Weights of a small GPT-style language model, trained from scratch on English Wikipedia: normalized queries and keys.
Each number is 500 + 40 x the weight over the matrix's rms, rounded and kept within 0 to 999. Layers, rows and columns count from 0. Numbers have three digits each.

# up: layer 3 MLP up, 2048x512, rms 0.0302, rows 602-648, columns 320-383
# down: layer 3 MLP down (transposed), 2048x512, rms 0.0276, rows 602-647, columns 320-383
up602:461549557487480577507530458492530505535506580478519493488478526471478464490491484475495547471568518463523460547506525493512458514524498479529501551495573431585570422570535509499504517529562493
down602:501526477481579501472466498527492426586507492461488475551494518532532558478487462495511526434448497473501479532594458493560499495567440452510512481577551494502507516551516449490566530449466479
up603:478472474520490550451553470679593506481487528540498520445576478558467579425481493528527466506444533476470482509491491499594519500508480432511449516535448513523547550519570540500539450473463477
down603:569561407503401469526517478502556450536437541472496530501502455532476542506476499507466517388414560459373632574423532490534493497497448453511497545496526536487481488494479436477570445508520545
up604:474477489533509453489480506572471480568513482438588520491487424484489498502488507457480610567592585453549512511503419512502511535466512548491387512477478553441599526469440479508534528496446482
down604:491510549528556519516504525568482510454466495534489524615528515500535520519406597448485526494455448579544545491501496482427517544537454489483543403555425620423481461470542534470489621536462472
up605:584498525502468504498510494523518387482475429540513503507549586455550529472492533499452495473514515482527515600449387502447528504480517535514564484537481504470515403475489576515495584506457459
down605:488464433555469496543523507513456499480540493526487450470509506503572513529469478519418495484565538567541514474495624502511494463513536441512477494472464512458536472500514509478461514512440513
up606:503541463530506539447538505519478506495482473500581454462564491551490436409540532531405496477443492418438535562517501548491599461511527489518422430514555484572472518501460488507463493495501553
down606:503536519509548487392537484539488450620465493492460490534491443513548494497496503480488520459522527497492506449472556512538466570512464529562568468506500487510532512496459536504514507525451552
up607:529463490562427498502520509516498500518513525437466488525435512514443591488559489482505509469467519510484465503582418485518536561542538476544517458459434554556491537526447519456523532504521453
down607:516519493439462545541551519495514493487503492574518465487527449489462418529501523463501487479474504458509518476458529486483501452486510527469519464516515462519501501525489482488505550475490498
up608:452488458468478537474503562485510478521521540520547471497517453549424433532491463481461480445494555480530500503548530487511497590519528543504530514489551537527527540475487440503518574471484466
down608:386482453475458514545500482515538487586514414506531466466466531464584518488450511506534402471472540502503535413463475438482558521479535571463503425493486500525526547504558485495545492508541504
up609:453531475488556485509490504527508479609505492467482500464526557548430521451550534520519476414491568565570476493539470460489542516497441489568522500583527436559497489533426533473497516476480577
down609:497506502471493431446406495459537478447527521504522488518493523454472577449538480473512523418496478474459514526524514440531553543555557545492574486558446483549435516562479530493505534454497505
up610:522583524426508505560535471535488481510584514463501464546491580477519427542481528520506547489455509508484550555445452508495520472435554449514451541475478459508463428497460464506471502530499518
down610:486489456486473516553463535516531510470546450478504497519400552521551494493512496531494446506523493553474488481545463540419534522471451521510531471458528477453569504531520492568510435547495520
up611:444526533512511541432526460548570544510464532456514538468501494464575526556522524471544493427467464522602574518531546578516537502436539565511527519549508472464479527514465541452532499485466591
down611:495546458524453527493536533448438499447552553461505527514464462430475450453438522540484456452478475466494444521491506507530524448392500490501513556451533535538544394505523471483536587476522372
up612:439536515492476482473447509583566473538538571488511484526495545547486500424541446506513553470575432541472473475545521528531459517493498572639551511490456508511484488551548557461516460485541456
down612:458459531530426518508501481520502426512440527520515527511484455441590559535571483470474479458449502479512465477554483471574457534554484517512498466476403562551476485483491552506488525472476492
up613:483516499517471503469541507485539555586576549459541430546575551507520431528511493498450513474505514532447551515499559494585460479476475549480495526476471450557494460517541550553523547506512581
down613:449458516478490434488478498513468519432475475511546438436450478453448550561502494531508503551518483456485450511532516527452589517591499438451501484476471509477551526484504522548529518524484452
up614:512543470486468537515477542482468615445527588533483533497532530567504538479545532438555554454464514491502482533490489549524529460508508412595512479523519567531478530502445535489417569430531530
down614:591502505389425489481501543474502470575556550413475544493489459481491548582604556518499524586472471475499520480541531453499498483478512523553454461452527438485448523507516495515486439513453494
up615:482523531489511481467559445537553517506487523530492531529459515494512519500479460431495525524511517450497487506474493502479523481460523492534445372479490512497552487532441447527480529472475463
down615:480484529429504483493486497480506529473467503482499532520484452470482580497431578422585414555463509470416555523613567435508490500525491504535455496539465496453511520484513502562464516429508505
up616:479539543500545481481466463511536455530493478469563487526548498501426545531459526514375443525521446492483593545529518520512516610475449533534470483479530470589477504557503444483479453552432492
down616:526483525541459518503512472537476532527501532448519476551508521517511433502512559533535432472515561564460510479509471509459497513520540524432552438432518487500465505440517500501506481556610492
up617:527461546513497513500508465501501491567489512566460567544498460512484465528511481486436535541541497529523568479548451519493457466504485531520437432447495528536524470567542490470507556438509477
down617:539506488461480514495426478488464485516519520542481497440430605535490543524512522551543479478452524531495423537503512505476520495535491490467445499527493495541514515538520499577450427501473496
up618:460548474536524499523431512564498478434502526519359570507521544504451498412488540497473500467474456502530542480465514458529568502524441538499414541453520494462513436622516459453488487464499472
down618:487538496529519500470530510416499439517517457491487445451519459504474495521605511504498464539453513534544458483391594451528498520349493504509524430463540508472512440460433444514497464474535513
up619:509493542467512499489592566528529472480521405462476494548503530451481512420545477495481472538520515502548450482468539548576575430499490564505538547437497498489553509531504515498493491465547553
down619:575455523600495562512526485377523544453470471431430483419540550437558439469567487478490500478495519465476522490493541499535444453568507490455495462487490519439451515438478510494516533494511439
up620:454510546508480510457491469534498509461469522532545564580458505545573486436527462506568480435541529524483549514520507544508573487553532521519451467577518556494506464572476478517477482497527532
down620:524506487558451499518506466423468490439507467406492484435498550500485505517404473455512400411415468445490501553389544524465480536580490521468478531474605478499542488473489521533540449467443487
up621:441524442571519536507464483553553453469538539491467504465497535539458522508475513516498506485470500564423549487532482522531545482514505450496438524476468533524479452495536478469493510500507490
down621:468538536608529547498510483525492478428457521417490450485540490453527459460526587569453457443519526501540556516511484500529548554442533483436529442497504543491456528500455458469532561549416465
up622:548457545450452486489476518507553514495493529489537399502573429495449556572554497521472568532497489455463445468488441547478538474483418501524461502460477482498456504495543447455562492488494481
down622:504481472500493488543445520514510527503501516529466501522461500527458575550486434492459475468469493548473449460484432457505543473428500454478440465530515537498532496558464498460453492462485468
up623:555523531509477511499563545469497433484523439537539538510528512567533503497474458438451500433593453450500497497555562524523418541521464504493457415466494501488519425477466514504512509473571551
down623:539428516480430464487524530564457557516518470534518539377484491523562528466476502580530547429516421432580457558495509500479495531494461537493431511518463499533424515523448472545504460496510494
up624:459531508477472504448478532535600500463429447495522479434547552505435448514489495522516546524460566514501433542521465486573499437459538499574397509551522559533506494572496476489511435496526547
down624:464514501394515475435559483481544515596516494512487505458446438524492551478470434524485523525488538563506529465473553603389530487451378507445483542551563532462432491582505494482493425480544491
up625:514469530435500495477520511541531507498495529492498496492531519494461548450548483430568542525529504490479518468488498611486462501424511544492510490540433497456484496498553478531478501541420564
down625:498481542485539474461471445503496470436481502498466478498570536503497556523568523468514511522502574493507527480477510468484522472479533528483545449430521567509565572578515495561452490498471549
up626:527538483530494476511517535513483492517485489537449494486560510497558484507435526477467525508520482510474508465468515529472501515533508540461533463492495543552491484485493446482480446548442514
down626:475521531481461478581473505495513439443489455429521524525525453491509536547458489492493498549464526486491474519507481527495523449505510502462475464457487495542487484531483469533439467561576532
up627:500493536498544524474561480514529454515515557491528495527573490508506511551591487470525489468502500501547518509434534513517444489490499510495513517482493545533428487526484497496539535530529569
down627:501501493532497446463474496500531480468557548447449500438485433581485468492410425472497505544513493466474495447545498502569528502469510469506457534507470481529527512507511565505496475515481469
up628:496503512469528566544553617472541513553629461501456373531554452461465474574443487461476472491537481512440436483556466512508543506515470459521512475462511524480472569494482507467552485505493447
down628:473472480430565465512473482434544492478527550498515442487467502537518503506517521502487485460481478521493507500545500510445546544497472516466573562462496493505504526470525447497428489523523499
up629:460505532475483479524522516513497474465518524507515444523577457488454522602502490516559455456466524460528552525460534487475556553526478557479497499507539559470463407481468462506499457529445521
down629:486498534423534543507520488478565461473536436505453526478441545562515514416451499508517422551471504512442492507548491437444479496474449530494484501451485480524501447551487491564539493490508502
up630:431498597470520505468508438504461460503560470451489432549496498438509533554539469479571512486464505453459509539544494523501540508516527499476489593507534481482505539533428466538571510465525551
down630:449505490555517525527495502473504491531497512381427515527461408544531462530479588503433592568508461459430551480492530459575496513494445445536446578564417482485437548553492528486485558443469543
up631:542513460487468478522640568518493489510484524509476466561543497574542470498487544485478501528520513471490523517465440517510520513453563479500511530534469467471484491505505509475490433502512538
down631:489520469484451489504470533562526529520489519515508568509451548502520492527527503460503542483494552517522491517428531417472492508477509460515500547514541419525557509508495577488480508512462512
up632:532487545532531469537517541456483470492533433473529471506534531558500533501495490482524462506501516449443479525469451564473555478515481495514513509497386539537502436550490489506517465534533519
down632:485509420462519530533465440549504460535480474544530521488460492502550496485488523532499466520466449491514562538568528474537448509520489471580506478502543474508505515495437470452448540437518483
up633:558535510514528490449519495465487479537454534522488498566528515497500499472465509456500497495542492486506510528458531530468494531521491505515429528496415538547549497512509504543550543493480438
down633:490479528460490508572446545526554526486529455450491557449478480502501541527546545592527449431461518511452469560509503488528522459456519502581552488468544507474514463549469551475490512514548519
up634:490431549493489491531474502483531470547477583495540501469496445460518478561464473435548512464506558503454464433559512526522461511491520484515551467448515594575441536556453465502544505446509535
down634:548490515535511550451541448494489497461468484497526500468523484480471520527492485580532465441497524480516516475544583499519488445521462557528517518399511500551497446567486516525449473513532473
up635:497540553483519571435445529540529472573507470488539537453553454418476525435483555506555478470461511526539439490528457510541548485505541521523545534424525543453534541518531411523519495521450505
down635:471494570496526473503504559548542524462530482521510546516510485483549541531491516538486573571510510538450542506490565466453443488421432550569458483510481518537534505535502536523488467436488490
up636:544448503499464654471515481566532503540545552464489504498516501489451502474457511464543489434544494461531506504484421502534454414532510473493488493519531511478546506563515433563451556472473547
down636:566547529477426496508521526500495521530520437519535464496503541522448450455529515479521515527486496491498478457452524506520509462459475558461533536535522488461504492520467427472502516476500508
up637:517543552496523516444534493562468511522513521543546479460540517437515521510530506444455486538482550476463526570396454604497463493453455499533468453493454473504455519468506525469430478448506517
down637:484568536477543532562569518510557557505453513507456496535493508537506545518484452554529436443445528444486502454524496584439427526435487543524502489525458455534466532500503525512582334413509481
up638:604508582502471546532568511529488447502495466460502558431426579446402474471467549412565547459484456347553559538585538484570381420466489535514557496490543462508550483639511471539495519465531493
down638:524520537599435523464424532482469438479501513469592590500482482508509444425559543482509505465436486537485565459503527472511452512532561445525553365577532459487471545554465396440475431485570557
up639:548544489471472524469489469497518508481540500465524442448464496451490552449542501503514519479501538472505476482513533489500465493472511511487548481498501539493513448483484481460585479426475496
down639:510542459525538441481492494471485490420582563557552533452540476444540460500484539474495518496424550499466538559532438438531549418531506569523512507479525462501528520520536504479461531503475429
up640:434440516497452574464587490558502453555477472403472510459503496439501527426536488497533521504554486496436542501496463509521489543512492482484534600568489476489503547562474454514611498420504512
down640:491498417531536511525549486514472565451460477501450516437527521508492538495548539509567531580464513551462537453501469408475571464577531504498439511569476501480525573527557507563469506509493536
up641:530499483523446464590512504560471503541486567525511421509543526534424574541468506496520545453471514483531529489489480517511476468519525498469555513532491519511553524489458490570511482445460506
down641:464513512501498524502530511505481548531467488538498517519482512494542462445533495520438509462485523492498462529531510452455525531531458535546480539455468471524475542556481472457458540520478504
up642:459496433436406498457588527543468456556546520538568471512526446548464482572502482507470573503479483479533469485467451541489504435513510481507437435493415458476489480520485495491514466490475531
down642:519520436522553468459535457516448463476579530525447549493535528555510554564454494519535456415533561453547522427558469557452463521541485553496471493455433556546563493495500450510465457586494460
up643:487457556447486531458509488530533475510462546455510524506543433505478442516539525444563458506508469462550478579540509493481528519371478510508528407498515507495457519514490500524455513468491497
down643:494432526417548468448490517533498535546478513479435501550495509477442503502513541437539449476477472516463485521561467522446571546415499490468499488500470514510459522537467471484479574489479570
up644:509540539481471511507478486597467436508541496528506556406505445453506472563489463493577522516467451469527487527487408522514547445490502482463433497486477428470414450466524454545543491527457473
down644:566466529487505524485491556480498462547482413528527583531486574477533495507471517506453501517586559461422547549526575444549515554503513518543502505469487531466551467608448494549484489466549494
up645:503534473527475566499594514504533576475502482520488466476467498515500431496508512492573575467594539527474565558562492482610527520534571517491441515490532462466491549476498515508546523550479467
down645:513515507538461447597511492501534588523473461529446456544475558474462505469442521516520514524509454530518475494462509475506476499451470513530423513545529592487529507425487465514495505488503537
up646:544518511461505479485529462523507445516481488500500453468508572520456529562527516509484497488485516505503513451531487519521511569382487505450498469507509544508464534487535513433519536529455570
down646:483516507476465525459490499504503605514445474498469535489480492482559518442513528449527516522539527529550514505463516455467537530463516469450514421433497510503481460498505469482444554548502527
up647:493495507532488502558420551570503470489522457469557462483503541543554508489491473540491531520491443458531574487524464501510536509542484527536507554499470463666457511551566457511467496380496531
down647:491484529519492484473483495484573459443533484451524404498374522496510458494491529575557513522489475533479473559559479524453543504455513439496489472512498436507465492457523523453545505522460508
up648:532466585505456576530531555505497475491529431489478520551500529572507490495494559491415506492512507495519543541436481466531515437491427589505560468536478596580462432475478556488471516417482504